{"d_model": 192, "head_dim": 64, "norm_place": "pre", "rope_base": 10000.0, "rope_fraction": 0.25, "tie_embeddings": false, "init": "normal", "init_std_qkv": 0.0364, "optimizer": "soap_variant", "lr_head": 0.014, "seq_len": 384, "doc_mask": true, "dataset": "wikipedia_en"}
Each number is 128 + 24 x the weight over the matrix's rms, rounded and kept within 0 to 255. Layers, rows and columns count from 0.

# layer 2 MLP up, 768x192, rms 0.0522, rows 433-468, columns 96-191
[[117 116 167 101 134 127  69 158 134 147 135 156 146 133 150 106 110 151 125 120 130 120 145 130 112 138 131 130 117 133 112 105 153 104  67 151 126 173 139 144  93  99 107 135 128 153  95 113 120 115 151 117 123 108 118 164 112 154 137 172 104 124 122 146 126 128 118 131 132 179 144 116 141 139 121 139  94 128 120 159 144  94 124  84 115 144 114 122 117 153 144 185 133 108 121 104]
 [125 125 122 143 122 131 150 109 125 137  67 142 105 127 126 111 112 140 103 136 168 143 109 136 121 151 126 140 133  84 100 170 112 126 109 101 109 132 149 143 127 121 148 120  91 191 109  82 101 120 145 148 104 135 117 119 138 177 145 140 127 135 108 106 171 111  98 137 139 107 162 117 110 133 126 111 136 154 115 165 148 131 147 130 145 119 103 129 132 126 132  81 121 100 133 115]
 [153 163 143 125 112 128 155 112 162 123 104 119 133 125 117  89 189 123 108 175 156 148 121 156  83  84 105 111 120 156 158 123 124 115  92 127 162 136 124 110 142 153 166 131 121 130 142 137 130 102 136 152 144 121 142 134 156 100 147 128 120 128 140 148 143  89 114  86 117  88  92 117 126 106 159  73 116 124 128 131 119  93 112 158  87 136 147 143 103 154 147 138 106 109 143 152]
 [108 154  95 175 126  82 132 161 128 126 112 110  75 130 169 130 101 114 101 132 154 161  88 122 117 117 163 154 110 132  75 110 136 139 123 145  92 150 103 126 144 122 164 156 152 124 127 129 130 115 136 119 112 115 117 119  99 117 156 152  83 108 120 164 128 121 131  92 160 114 116 111 141 137 142 150 163 130 126 161 101 112 144 151 109 116 134  76 144 146 148 130 117  93 131 148]
 [ 97 115 135 126  99 142 127 162 104 126 121 165 127 156 112 144 131  87 125 125 119 131  79 114 127 103 175 114 148 148 107 154 117 125 139 178 121 134 133 114 139 128 125 163 159 152 145 138 119 128 152 124 135 118 178 134 191 138 161 147 117 123 124 133 134 147 159  99 139 122  77 120 125  96 126 125 154 123 100 130 104  94 125 144 132 108  87  92 107 108 134 113 139 167 143 146]
 [146 161 128 114 174  97 138 114 167 168 130 161 150 147 123 115 155 162  85 121 165 136  87 155 129 136 126 114 126 180 167 133 149 140 134 105 117 150 125 138 144 187 134 131  86  90 140 143 139 166 106 117 125  93 164 124 140 150 127 137  87 135  87 145 141 146  73 106 117 163 112 131 143 141 171 107 162 135  81 155 135 165 157  97  97 124  99 123 121 124  94 131 104 146 162 112]
 [136 134 134 106  89 107 136 134 157 117 136 133 133 155 173 126 142  99 155 144 107 143 115 153 144 103 143 100 137 136 133 116 155 130 126 104 135 114 127  87  99 120 143 104 138  93 105 109 150 128 161 127 160  92 130 120 187 107 146 132  88 113 117 132 130 156 176 126 117 184 127 115 119 111 143 150 160  97 126 160 156 121 114 134 171 147 128 118 100 102  98 134 156 124  89 163]
 [ 88 129 128 112 104 161  60  92 187  94 149 110 103 138 102 152 142 144 118 129 123 148 154 134 119 125 186 167  89  98 114 134 165 134 129 138 119 137 128 135 128 125 137 153 109 140 136 140 160 120 132 102 123 109 148 156 126 104 144 110 171 113 111 157 157 122 146 148 143 101 106 129 118 186 136 119 110 143 128 133 144 124 133 150 169 103 141 130 127  69 124 112 170 129 110 135]
 [117 101 134 106 141 116 161 163 109 168 181 131 117 114 131 125 130 156 115 118 113 211 119 151 130 109 141  85  79 104 143 123 152 133 123 127 124 110 164 158 114 148 132  98 127 141  91 115 123 128 139 128 102 134  93 152  72 125  77 113  98 133 116 159 152 128 124 154 105 131 155 114 115 101 141 101 153  95 175 172 133 149  97 143 142 147 165 145 124 149  68 121 110 133 154 149]
 [120 161 128 122  88 127 103 118  91 110 115 132 125 110 114 146 138 161 146 125 117 126 145 119  99 129 115 114 113 129 100 116  79  88 102 151 100 116 123 128 124 174 147 122 145 131 107 143  94 149 131 127 143 182 129 117 133 124 123 126 106 137 107 123 156 151 171 191 107 160 120 129 111  73 146 151 122 112 169 122 151 128  97 126 146 135 116 113 123 176 142  98  92 160 151 129]
 [145  90 149 145 112 120 111 156 108 169  80 120 143 120 123 133 134 131  94 168 123 129 142 126 140  82 135 133 155 117 152 117 104 141 119 162 137 132 160 117 165 140 115 165 161 111 118 120 141 111 117 130 102 121 150 115 187 156 113 147 139 118 163 115 131 105 117 137 137 112  88 101 143 132 160 142 130 159 111 112 176 142 104 102 103 154 153 140 146 140 141 116 159 128  99 133]
 [121  91 109 167 149 144 140 154 104 162 153 139 104  98 109 118 138 142  78 125 123 111 170 111 121  93 161 141  81 124 167 134 144 144 141 124 149 145  97 107  92 121 106 105 145 121 108 164 163 135 149 104 129 147 126 139 116 148 144  81 128 166 100 110 160  96 122 120 157 105 124 127  95 127 133 121 155 165  63 108 124 135  93 113 146 148 120 124 125 138 135 148 146 134 127 154]
 [136 128 114 113 106 177 138 138  95 161 102 164 116 122 129 103 149 135 124 131 125 155 101 104 123 138 163 124 110 134 154 157 156 125 126 149 141 128 151 137 145 150 115 144 122 129  91 146 118 124 152 123 146 124 164 123 103 133  75  82 143 138 139 156 124 197 123 173 178 135 107 131 121 143 138 112 117 134 104 103 160 111 133 154 111 157 179 113 112 127 117 152 139 138 144 104]
 [107 123 139 116 131 113 121 135 127 121 195 139 148 114 131 112 138 140 113 136 113 152 152 104  99  99 151 124 139 147 134 118  79 171 127 133 157 186 104 134  56 140 109  98 120 144 130 101 147 126 117 119 119  75  73 170  98 166 142 100 112 118 180  95 146 165 102 116  83 176 169 141 137  86 117  91 156 112 197 142  78 121 147 112 103 112 139 161 131 120 106 140 131 153 107 142]
 [137 129 131 147 134 146  56 148 139 106 148 140 180 161 167  89 180 134 130 120 105 113 148 127  99 165 164 111 119 118 177 127 160  86 121  87 153 140 161 119 111 114  94  96 125 120 137  78 142 129 150 132 120 117 142 160 110 105 129 139  79 129 124 188 106 121 128 167 128 121 117 136 119 116 161  61 144 155 146 166 140 184 133 104 122 149 120 134 130 133 120  77 142 146 123 123]
 [165 131  95 148 102  88 132 137  84  97 142 125 159 168 112 154 125 124 145 131 101 171 112  96 174 144 114 119 130 150 167 128 118 137 106 121 126 132 153 125  83 105 134 130 142 137 161 131 167 167 124 150 149 132 148 102 132 162  68  99 115 177 135 111 127 110 118 177 156 159 106 121 102 129 134 111 143  96 183 128  98 100 142 173  97 153 161  80 106 126 134  51  73 130 112 141]
 [185 112 111 124 168 127 144 155  99 129 112 148 149 112 114 135 185 156 120 115 137 133 144  96 164 131 136 171 122 154  96 169  89 147 135 150 156 115 114 112  80 180 156 156  97 122 103 131 110 128  95 139 111  93 167  93 129 166 140 138  80  97 137 102 100 128  99 153  90 140 163 130 125 146 109  79 109 126 130 208 131  94 120 112 151 138 171  96 137 122 119 151  98 124 146  94]
 [110 122 132 114  80 108 133 115  95 103 129 131 134 100 153 166 143 131 129 164  87 123  95 113 148 126  70 149  93 178 157 151 128 145 173 151 141 136 105  90  98 185 175 109 126 139 168 140 155 117 125 103 139 111 126 146 159 145 145 141 139 125 128 149 134 129 126 159 149 111 141 140 138  78 160 133 124 188 113  90 131 106 119 126 116 135 125 118 138 130 129  82 130 148 112 109]
 [132 101  84 102 128 134 138 121 164 143 130 143 122 124 120 104 140 105 162 131 123 157 146 108 120 137 130 115 107 112 120 153 102 118 137 120 201 131 146 139 148 136 148 108 138 100 124 102 137 102 128  97 143 143 142  76  93 123 100 119 155 106 143 163 109 173 150 122 110 152 126 116 117 132 158 110 132 128 124 179 145 152 135 128 143 121 168 104 116 162 176  89 107 153 102 153]
 [122 103 123 111 144 141 109 139 126 102 132 133  85 139 140 121 115 127 113 152 144 122 128 119 120 107 135 148 156 116 156  98 127 120 127 157  98 173  95  97 164  97 101 143 160 115 140 139 154 150 137 116 114 144 126 131 104 126 185 122 104 146 129  69 145 161 160 127 141 127  99 143 126 134 127 154  93 156  91 112 122 103 119 147  97 157 145 120 121 124 153 163 102 171 118 101]
 [109 111 135 106 141 145  92  88 113 149 145  85 137 135 154 164  74 123 169  84 160 138 110  79 139 144  90 123 120 149  94 150 118 107 126 110 105 121  92 138 140 108 174 118 120 150 130 153 159 138 129 136 144 121  99 163 118 136 115 134 149  83  84 125 126 125  68 121 137 117 176 110 113  92 192 146 107 161 138 159 167 148  95 135 109 131 139 130 132 111 153  69 131 100 121 136]
 [ 95 114 137 133  85 121 120 125 113 116 133 133 128 135 112 104 158 147 123 135  96 116 130 125 142 109 149  88 126 138 157 128 126  87 113 141 158 145 180 127 141 115 123 115 131  91 123 109 133 124 100 103 117 106 169 141  80 104 101  75 148 174 140 126 116 132 108 125 128 132 100  82 120 105 155 122 135 107 107 141 128 166 147 106 147  88 131 151 179 122 187 133 156 164 136 120]
 [144 118 156 117 113  95 124 137 134 104 107 103 169  88 143  98  94 132 132 120 132 132 126 138 132 116  91 115 105 144 142 118 128 117 134 112 118 143 121  95 159 130 134 149 138  77  88 144 104 117 120 143 126 124 115 123 130  90  95 108 148 130 139 104 130 145 127 102 164 150 140 100  69 156 143 105 148 150 108 157 113 147  96  98 147 169 132 152 126 124 158 150 169 135 104 136]
 [137 139 129  92 131 159 119 147 137 136 127 104 147 126 132 157 181 113 116 116 109 105 123 107 115 121 108 106 125 128 104 113 136 151  93 121 113 131 129 132 140 164 143 137 131 107  72 139 138 101 126 150  95 102 117  95 110 142 130  74 112 121 145 114 170 118 124 134 158 116 147 155 150 128 121  99 139 149 179 139 130  89 104 124 122 130 115 144 128 148  89 133 120 139 148 137]
 [129 110 178 103 125 141 185 153 119 103 146 133 114 126 145 148 156 170 114  89 127 109 104 106 104 140 116  78 133 147  93 108 131  99 127 126 151 172 115 103 122 141 103 150 149 150 132 122 133 138 125 125 129 123  95 118 106 151 127  77 127 146 135 137 148 166 155 139 102 149 118 144 123 115  83 130 111 129 140 117  72 127 134 127 101 127 164 116  90 129  86 119 142  75 119 123]
 [152 126  81  97 117 135 149  98 140 116 114 132 123 153 164 144  80 115 137 124 101 156 109 123  94 146 162 144 135  87 132 134 124 133 146 127 103 140 109 117  96 116 123 117 160 111 132 143  71 121 145 129 112 148 137 133 154 139 101 104 111 175 137  49 141 149 112  90 144 154 123 158  81 130 146 128 106 116  91 119 140 131 134 124 128 120 129 138 102 125 116 144 126 173 149 118]
 [107 181 155 151 106 140 145 126 107 163  91 135 116 103 132 109 146 148 113 140 153 106 194 145  64 130 160 127 145 104 127 135 148  99  81 104 139 161 131 123 127 164 154  88  99 176 102 150 117 108 125 127 133 138 155 139 141 153  73 103 136  98 144 161 177 108  81 142 136 135 108 141 133 135 109 122 138 118 114 122 149 114 160 150 153  81 163 155 146 135 153  99  98 172 165 182]
 [133 137 126 109 173  94 130 166  92 155 133 163 159 111 146 105 133 117  81 143 152 141  93 155 127 125 121 145 114 142 146 110 113 150 153 106 185 134 148 155 152 136 112 151 176 114 104 168 178 124  83 136 146 122 187 135 135 125 148 150 112 155  79  93 135 179 127 149 130 135 124  65 140 149 149 138 138  79 141 130 124 120 142 107 110 126 128 124 140 168 105  99 136 169  87  83]
 [123 137 143 104 113 130 131 107 153 118 167 112 103 139 114 138 133 124 116 122 117 148 120  94 187 135 160 153 152  95 124 128 130 122 145 126 127 106 133 154 114 169 160 126 129 159 159 134 126  88 153 109 124 156 155 151 169 130 129 128 103 113 160 148 114 103 118 152 101 159 145 107 166 113 140 165 115 116 130 158 135  97 133 152 111 114 105 152  77 122  87 124 147 165  93 135]
 [136 192 134  94 150 119 129 168 162 162 112 122 103 130 179  93 103 144 117 115 104 136 122 136 105 134  85 145 115 125 131 110 123 131  92 106 120 171 109 146 127 180 162 138 156 144 105 127 161 110 121 134 158 164  77 122 108 120 119 128  97 108 154 120 116 110 112 124 175 118 130 153 161  88 131 187 109 143 130 111  98 140 119 139 117  79 161 138 135  91  99 121 152 124 129 122]
 [108 126 123 136 126 135 121 129 165 143 135 143 149 122 122 156  94 132 120 127 159 126 172 139 123 133 134 136  98 109 120 128  84 101 175 138 152 151 128  82 105 110 109  95 106 115 119 146 109  95 136 116 141 116 157 118 102 124 149 139 104 174 153 114 114 157 114 115 121 108 119 139 119 114 141 132 100 119 115 130 130  87 106 129 111 129 145 167  79 114 157  78 105 125 141 119]
 [101 142 134  98 125 122 122 128 146 125 144 143 118 129 112 111 157 120 147 118 156 101 127 155 142 120 130 158 148 118 161 128 133 135 154 122 137 131  82  85 138 152 154 143  58 130 123 108 110 134 115 157 129 123 138 118 109 122 161 137 135 112 155 118 115 176 175 166 121 142 147 143 138 154  87 117  94 162 145 136 127 132 145 107 134 111 136  83 128 120 137 158  74 119 149 109]
 [122 102 117  94 140  92 107 145 141 124 101 153 160 137 124 127 129 118 145 184 142  96 157 114 121 107 160 144 113 116 113 135 112 114 103 148 147 139 109 104 130 168 142 155 101 115 141 155 130 125 153 109 147 124  87 108 116 106 117 131 113  73 131 123 144 135 104 175 205 149 132 139 115 128 156 133 157 140  80 120 138 138 120 117 115 161 127 138 197 143 160 137 161 128 119 156]
 [104 135 132 131 137 110 101  70 179 131 160 119 109 172 106 107 102 130 165  96 114 128 118 132  88 111 127 122 135 140 151 123 143 131 136 116 132 137 119 120 125 160 163 118 142 112 133 141  93 124 126 144 144 115 102 151 116 111  99 142 131 112 114 125  98 146 123 147 157 106 125 100 122 168 129 145 165 149 133 102 144 161 127 145 110 173 149  87 107 159 113 122 101 150 118 139]
 [118 110 138 186 119 117 143 131 123 124 114 132 120 123 157 112 138 137 144 121  79 143 177 147 104 102 135 175 130 178 106 115 156 136 117 149 148 159 110 131 116 145 143 147 121  86 101 107 125 120 132 108 131 139 117 128 148 121 113 118 122 138 104 136 137 126 137 109 109 132 118 111 155 138  77 141 117 133 162 126  96 133 116 131  81 111 125 110 161 132 116  86  94  94 107 104]
 [126 146 105 124 157 103 112 125  80 125 125 148 107 111 153 108 173 134 101  88 107 128 187 132  99 147 126 157 116  98 128 120 102 127 203 110 175 101 148 104  74 108 127 113 128 116 140 121 128 116 131 125  94 108 116 144 138 120  91 107 103 135 117 109  89 138 116 114 155 106 124 108 136 136 109 169 169 118 108 125 133 162 145 120 162 147 108  99 113 114 127 122 111 130 138 147]]
# layer 2 MLP down (transposed), 768x192, rms 0.0522, rows 433-468, columns 96-191
[[115 122 113 142 118 138 159 100 107 118 155 139 113 130 131 140 147 134 133 153 119 140  90  98 148 127 112 148 124 138 162 100 128 151 156 132 112 162 110 137 122 122 172 119 112 119 142 163  86 152 123 136 143 140 122 152 131 158 155 146 192 169 165 113 164 122  89 128 123 117 140 142 132 110  88 123 176 151  86 116  97 150 112 143 131 130 143 129 164 143 121 115 103 122 105 121]
 [115 153 154 148 187 144 160 108 137 109  83 150 125 123  76 111 137  98 108  99 153 140 125 113 116 157 110 168 124 113 144 139  93 158 126 108 136 147 155 115  80 131  96 118 129 139 115 137 141 136 137 112 110  72 101  82 119 127 134  92  98 124 175  87 175 149 133 142 124 155 148 141 147 140 100  92  85  89  75 137 100 111 130 146 100 159 132 140  91 134 116 133 111 119 138 135]
 [147  88 118  99 115 125  91 114 177 161 151 123 133 177 165 116 100 121 135 106 134  89  92 176 159 118  78 130 141 133  77 122 124  80 103  89 119 141 120 160 113 111 128 150 144 141 139 161 145  95 161 114 140 125 134 115 104 121 111  99 162 115 138 124  96 157 106 124 174 140 128 121 126 131 140  94  96 121 149 140 107 103 138 135 109 141 124 135 131 140  88 140 111 127 159 121]
 [146 125 148 129 154 137 191 142 135 167 101 119 134 117 129 114 133  88 119 120 115 133 127 136 147 138 132 103 165 107 123 150 137 154 100 114 149  91  89 125 153 135 138 134 163 129 140 114 121 111 123 125  83 154 125  93 159 149  95 110 118 141 115  95 128 177 106  90 109 141 144 153 183 128 146 119  80  85 158 118 176 146 174 128 112 110 102 117 105 103 125 124  96 144 121 108]
 [188 144 119 161 154  99 122 130 147 132 120 110 140 152 129 145  91  99 106 124 128 105 141 109 147 101 127 139 139 149 137 127 136 171 111 170 115 111  59 171 135 152 140 156 156  95 134 149 126 111 154  96 148 110 135 140 124 136  94 146 119 130  83 150  76 178 182 186 118 133 151 150 185 120 125 118 114 108 147 127 142 131 130 138 148 110  84 137 142 132 124 114 140 105  84 131]
 [ 88 115 189 123 131 147 186 172 120 125  77 128  87 139 105 123 131 129 178 108 154 108  99 105 118 109 168 104 101 132  80 141 134 145 113  96 158 102 166 172 111 139 148 146 142 122 103 170 117 161 151 151 101 164 126 125 137 144 122 143 148 102 121 101 121 124 106 109 126 107 110  89 149 131 110  97 109 177 135 125  87 115 113  94  73 167 102 124 142  94 161 139 146 121 142 163]
 [143 151 152 122 134  68 109 139 153 124 137 119 150 105 117 137 135 148  92 121 114 143 138 155 120 104 134 110 154 126 131 120 132  89  98 157 153 125 160  97 168 116 112 173 130 170 109 115 131 133 146 140 159  98 105 152 119 133 146 113 150 155 111 146 121 142 112 134  98 141 191  59 104 106  95 113 155 129 109 167  92 125 134 126 118 135 131  69 134 101 114 136 140 140 106 177]
 [114 130 109 168  83 211 107  98 129 112 117 139  73 129  80 164 103 111  77  64 103 137 108 161 117 148 108 112  95 112 135 113 120 137 123 155 131 128 129  97 121 141 139 140 123 134 121 110 104  88 125 145 113  64 150  98  79 152 126  84 123 108 108 128 164 117 115 113 127 144 126 131 155 166 111 131 112  76 132 197 169 157 122 143 114 125 118 134 123 146 128 115 165 177 130 112]
 [117 148 141 153 165 119 139  59 144 120 147  76 147 148 132 135 104 125 126 108  92  96 136 139 163 152 112 132 163 152 136 103  80 136 108 141 117 137 100 118 130 114 117 126 106 151 143 138  99 103 152 164 127 116 121 103 110 129 127 112 164 139 159 121 102 136 127 100 108 130 115 134  98 169 161 130 106 141 121 131  73 132 156 116 153  88 128 112 116  98 146 114 139  98  99 176]
 [104 122 155  96 141 125 129 155 124 165 121  77 158 129 150 121 186 134 138 133 160 114  84 119 110 160 135 158 141 127 161 105 105 113 160 105 121 110 188  81 125 105 154 105 163 104 140 138 123 125 112 153 134 148  96  93 119 113 150 125 123 122  96 115 174 118 104 144  97 138 130 146 134 134 103 158 114 132 120 122 135 163 114 118 100 153 138  91 145 108  97  78 133 142 141 117]
 [ 90 130 117 117 144 163 153 136  84 149 104  98 127 104 116 130  85  98 134 161 117  80 112 142 159 138 119 151 110 133 139 139 140 131 158  89 122 151 156 144 146 111 108 118 140 118 172 160 102 123 121 118 142 115 123 119 124 107 132 130 121 121 122  98 151 171 121  97 153 164 111 152 159 127 107 137 115 147 157  62 138 154 159 169 125 143 124 154 141 127 106 153 151 133  99 140]
 [149 149 109 150 130 142  91 100 146 143 144 135 114 129 168 129 135 152 124 184 109 139 134 147 122 122 133 114 118 121 122 176 176  90 108 113 134  96 151 115 117 113 155 147 158 130 131  98 120 137 151 109 126 155 120 136 103  97 129 149 154  68 118  95 107 167 110  97 116 148 148 145 130 134 124 141 133 114 148 151 124  98 126 141  98 150 163 105 118 106 107 118 144  69 130  98]
 [133  91 111 158 104 140  97  99 148 142  95 148 137 172 175 151 118 164 166 136 149 107 142 149 128  66 126  87 140 107 182 117 134 108 133 144 100 148  91 142  99 147 118 133  89 105 150 156 170 127 105 130 158 133  76  93 154 134 125 143 152 106 108 124 160 102 151 106 146 136 121  99 151  95 138 150 118 143 143 171 110 123  73 123 105 139 184 128 118 107 154 129 144 103 136 161]
 [ 79 166 155 163 139 113 134 166 106 119 116 140 147 121 127 138  66 121 123 113 132 136 135  87 142 104 145 119 169 111 142 131 148 144 105 143 167 124 142  77 106 102 125 103 106 142 153 109 151 138 136 104 104  96  90 161 121  92 105 107 140  89 121 166 131 125 153 130  83 120 151 112 102 148 153 124 153 182 151 116 115 144 145 180 151 113 100  94 112 102 106 136 153 154 104 178]
 [101 135 100 154 127 153 154 110 175 100 102 127 101  94 119 156  78  99  98 156 105 123 171 148 126 119 131  94 135  81 102 115 101 138  83 138 115  66 187 104 142 117 118 125 122 145 126 152 124 157 137 133 115 109 122 141 125 148  98 132 132 160 119 157 141 137 125 166  94 125 143 152 130  78 136 131 151 150 116 129 145 139 149 144 125 155 130 142  97 107 122 142 141  93 166 151]
 [130 112 126 131 144 134 104 168 153  75 108 147  74 142 132 152 133 110  93 100 127  82 132 116 148 104 103 139 118 139 115 144 136 189 126 115 163 141  99 162 114 129 136 119 109  79 120 144 109  65 130 110 113 139 139  64 125  79 130 129 107 132 157 126 141 139 146 115  86 139 125 114 117 187 115 128 147 104 139 131 155  99 128 133 104  99 112 186 132 166 115 133 123 129  55 123]
 [126 118 129 125 108 131  95  96 126 125 153 156 145 126 110  91 111 140 115 182 123 110 134  90  99  80 153  95 116 133 182 107 102  98 136 116 109 159 101 149 160 103 138 162 110  72 111 132 154  99 126 134  92 118 175 159 171 103 159 144 129  99 114 106 137 132 174 156 143 158 148 114 118 126 176 117  93 140 135 124 131  90  97 129 114 157 114 109 142 109 135 134 138 149 214 111]
 [182 130 146 106 114  98 122  65 127 124 121 144 101 112 122 140 164 147  75 138 143 153 112 119 165 101 126 142 126 132 124 151 115 129 132 151 128 116 165 147 155 167 126 107 163 117 157 122  97 112 130 148  96 151 161 109  99  95 130 152  99 128 143 143  86 120 126 147 115  95 128 155 129 117 111 127 120 127 133 122  87 145 138 118 129 111 172 154 148 107 160 111 109 147 151 135]
 [117 161 134 158 134 105 123  95 153 145 121 129  84 104 108 130 102 128 131 141 141 151 139 132 131 143 124 177  95 142 131 114 122 161 135 129  62 135  92 118 121 154  96 126 114 148 107 129 118 144  92 147 120 133 143 148 129  85 131 122 176 133 110 134 129  74 124 110 178 125 143 112  92 115 107 181 147 128 131  64 133 109 120 152 138 140 115  95 154  92 116 141 152 140 161 129]
 [125 134  70 142 120 102 101 133 154 165 152 139 160 141 125  85 124 124 128 104 100 107 122 144 126 123 103 152 125 117 151 153 149 146 127 113 171 120 120 134 118 143 139 130 146 132  90 119 121 100 135 157 114  97 110 164 142 139  86 131 129 127 129 108 188 146 130 117 141  92 130 112 155  86 124 122 155  98 122 150 133 104 134 125 137 115 123 124 157 139  79 131 155 108 107 138]
 [113 118 134  92 120 156 131 116 125 130 180 105 107 124 151 161 134 139 138 111  89 137 123 150  87 115 146 106 154  96 116 118 126 121 166 166 133 172  86 120 136 112  97 107 113 101 123 125  95 219 101 161 140 115 144 114 136  94  93 137 171 100 112 132 117 163 176 136 172 115 178 126  82 115 134 145 109 133  70 145 129  96 114 114 121 121 132 121 157 105  96 130 117  93 129 108]
 [115 116 144 172 135 122 112 121 148 108 118 117 142  85  90 109 131 102 120 130 127 140 106 137  97 131 127 120 129 113 114 129 141 139 144 104 101 102  72 112 103 106 117 128 134 128 110 129  80 119 131 130  94 134 118  98 155 136 100 141 118 112 159 119 114 123 118 143 115 115 148 148 111 106 124 133 102 142 111 138 117 139 156 119 120 134  68 121  61 115 135 141 121 110  94 102]
 [149 121 104  91 143 137  99 121 101 102 113 104 144  68 122 133 104 122 110 147 136  98 104 109 148 125 129 122  85 144 119 135 134 136 140 144 142 167 125 119 139 113 144 137 114 144 132  80 105 103  77  77 102 100 150 120 168 130 107 142 141 167 114  72  99 138 109 171 137 108  96  66 137 160 118 139 158 100 130 153 150 152 130 109 137 120  71 168 160 154 122 141 163 138  97 147]
 [128 112 102  97 154 162 101  88 118 150 155 174 147 143 154 165 143  74 125 108 138 157 129 131  92  92  97 106 117 126 139 162 110 115 108 128  89 129 107  73 122 127 158  89 111 154 124 146 158  84 136 119 133 127 120 121 165 142 159 120  85 142 168 110 151 109 154 103 113 127 159 145 148 122 105 133 113 117 127 135 133  97 132 150 139 154  85 105  97 140 136 135 119 113 138 128]
 [ 67  94  92 132  78 137 157 113 114  84 136 153 143 117 126 134 113 119 123 153 146 129 123  96 108 161 121  75 125 125 108 132 136 121 120  99 151 130 119 123 143 115 141 130 127 148 156  93 165 160 145 154 147 138 125 127 177 127  98 112 154 112 123 142 118 135 154 146  81 168 133 114 183 132 131  96  91 100 130 115 120 169 101 108  85 118 142 124 151 180 123 153 124 121 118 139]
 [ 89 137 122 101 117 153 150 138 102 166 131 140 105 164 101 163 142 135 144  73 155 107 103 114 128 143 139 131 121 115 134 116 160 122 130 130 109 118 119 156 139 120 118 124 141 106 133 164  76 168 115 132 154  97  84 128 118 118 155 153 148 118 144 184 141  99 114 142  95  88 119 121 140 142 127 144 108 124 108 131 144 164 124 155 152 123 142 127 121 105 139 104  91 137 155 151]
 [150 117 181 101 154  92 117 134 144 159 122  63 148  67 108  83  61 139 152 101 184 183  88 175 105 144 151 160 142 112 111 151 106 120 129 110 126 119 157 127 143  82 138  89 138 189 133 145 128 125 113 155 139 137  91 147  75  94 114 101 123 206 167 130 156 116 118  87 115 128 110 134 102 124 142 122 134  91  70 151 124 151 195 108 119 111 130 145 103 133 141 111 156  91 121 144]
 [129  90 120 137 138 129 105 122 125 139 149 140 114 130 118 137  79 134 156 111 106 143 157 117  91 139 138  75  99 139 116 149 129 109 120 112  91 112  96 126 134 131 111 161 129 126 103 145 119 150 156 106  99 142 115 127 102 128 129 125 152 141 111 112 146 157 193  73 122 132 116 134 112 103 131 118 105 132 104  91 159 104 118 119 102 103  77 107 122 112 118 139 132  96 167 122]
 [157 112 129 126 125 178 132 136 121 107 140 119  86 124 148 160 121 132 122 112 129 135 148 125 149 131  93 142 144 152 114 123 144 132 151 180 111 147 177  86  78 109 145 108 119 118 139 120 156 131 152 119 120 108 145 126 120 116 130 130 157 108 148 119 108 105 123 156 178  97 146  97 152 143 134 158 124 105 131 174 118  88 154 135 120 116 104 115 160 182 141 125  75 105 145 153]
 [128 110 161 143 153 125 154 145 130 103 161 128 105 145  92 122 131 117 120 177 126 105 134 120 133 154 123 148 130 158 128 156 111 119 101 142 141 156 115 144 146  77 173 115 130 148 127 124 105 120  83 163 103 176 149 126 108 147 158 136 143  85 147 101 126 130 134 149 104 143 153 162 127  89 149 154 121 127 103  82 107 125 127  97 116 176 136 102 101 104 104 164 144 142 144 110]
 [105 122  70 145 145 110 122 143 117 115 132 105 124 148 148 176 145 147 121 134 101 121 109 122 133 126 114 148 120 108  75 130 158 121 130  88 144 163 143 115 124 116  99 104 102 166 119 119 143 143 139 143  94  90 117 129  98  90 108 143 161 140 153  90 106 101  92  97 139 142 132 116 148 111 165  92 155 105 129 105 104  93 110 173 102 103 132 137  99 140 139  95 161 159 131 130]
 [ 95 124 159 140  92 100  62 200  99  90 117 121 122 111 114 165 139  77 131 121 145 148 105 139 133 137 116 158 127  95 115 118 143 155 150 113  95 153 119 139 134 118 149 120 143 102 180 127 132 132 102 104 131 131 141 132 131 135 156 100 110 121 116 144 106 134 131 119 118 128 136 124 102 166 125 114 121 139 143 120 143 134 132 139 137 105 116 133 135 125 121 153 162  96 155 141]
 [174 130  91 132 147 132 128  74 133 163 121 125 125 135 179 139  81 165  95 138 179 134 114 136 114 106 121 116  99 139 167 156 100 112 114 135 125 183 154 177 102 178  75 152 149 108 149  97 139 129 131 126 109 130 129 130 130 104 112 113 102 113 113 133 151 132 120 133 144 100 137 125 116 101 103 101  92 124 123 116 129  88 107 102 108 114 138  89 110  95 116 116 117 147 153 150]
 [143 150  73  86 111 108 108 144 118 142 112 108 122 149 138  80 135 138 120 118 111  73  97 154 112 136  95  91 169 124 124 100 135  96 134  97 114  82 109 142 106 156 123 119 165 135 107 112 158 116 158 150 150 133 183 171 143 139 152 117 122  97 130 141 137 170 140 132 166 139 131 142 105 120 131 133 103 102 134  71 191 145 150 149 125 165 104 115 132 110 132 167 101 156 143 129]
 [109 110 111 131 119 118 138 143 120 167 139 130  74 165  81 174 130 126 151 122 116  95  63 127 129 145 114 136  82 108 139 126 136 136 114 130 138  79 130 108 118 123  99 143 104 145 106 144 172 185 140 135 134 120 106  90 101 114 169 128 131 119 104 124  94 129 115 205 146 137 113 124  94 143 139 145 167 107 148 130 145 140  89 147 150 146 142 125 143 105 134 149 136 205 177  99]
 [131 158  98 127 103 118  93 136 155 109 128  86 135 122 146 115 158 141 130 146 123 179 128 166 116 131 174 119 121 117 109 125 147 109 145 107 113 139 120 157 148 104 127 113 159 169 172 148 102 175 134 125 175 148 119  96 101 124 141  90 147  92 185 134 134 130 141 144  83 140 116  80 119 139 111 109 135 104 138 134 125 105  88 137 140 121 141 139 130  99 119 125 147 148 129 140]]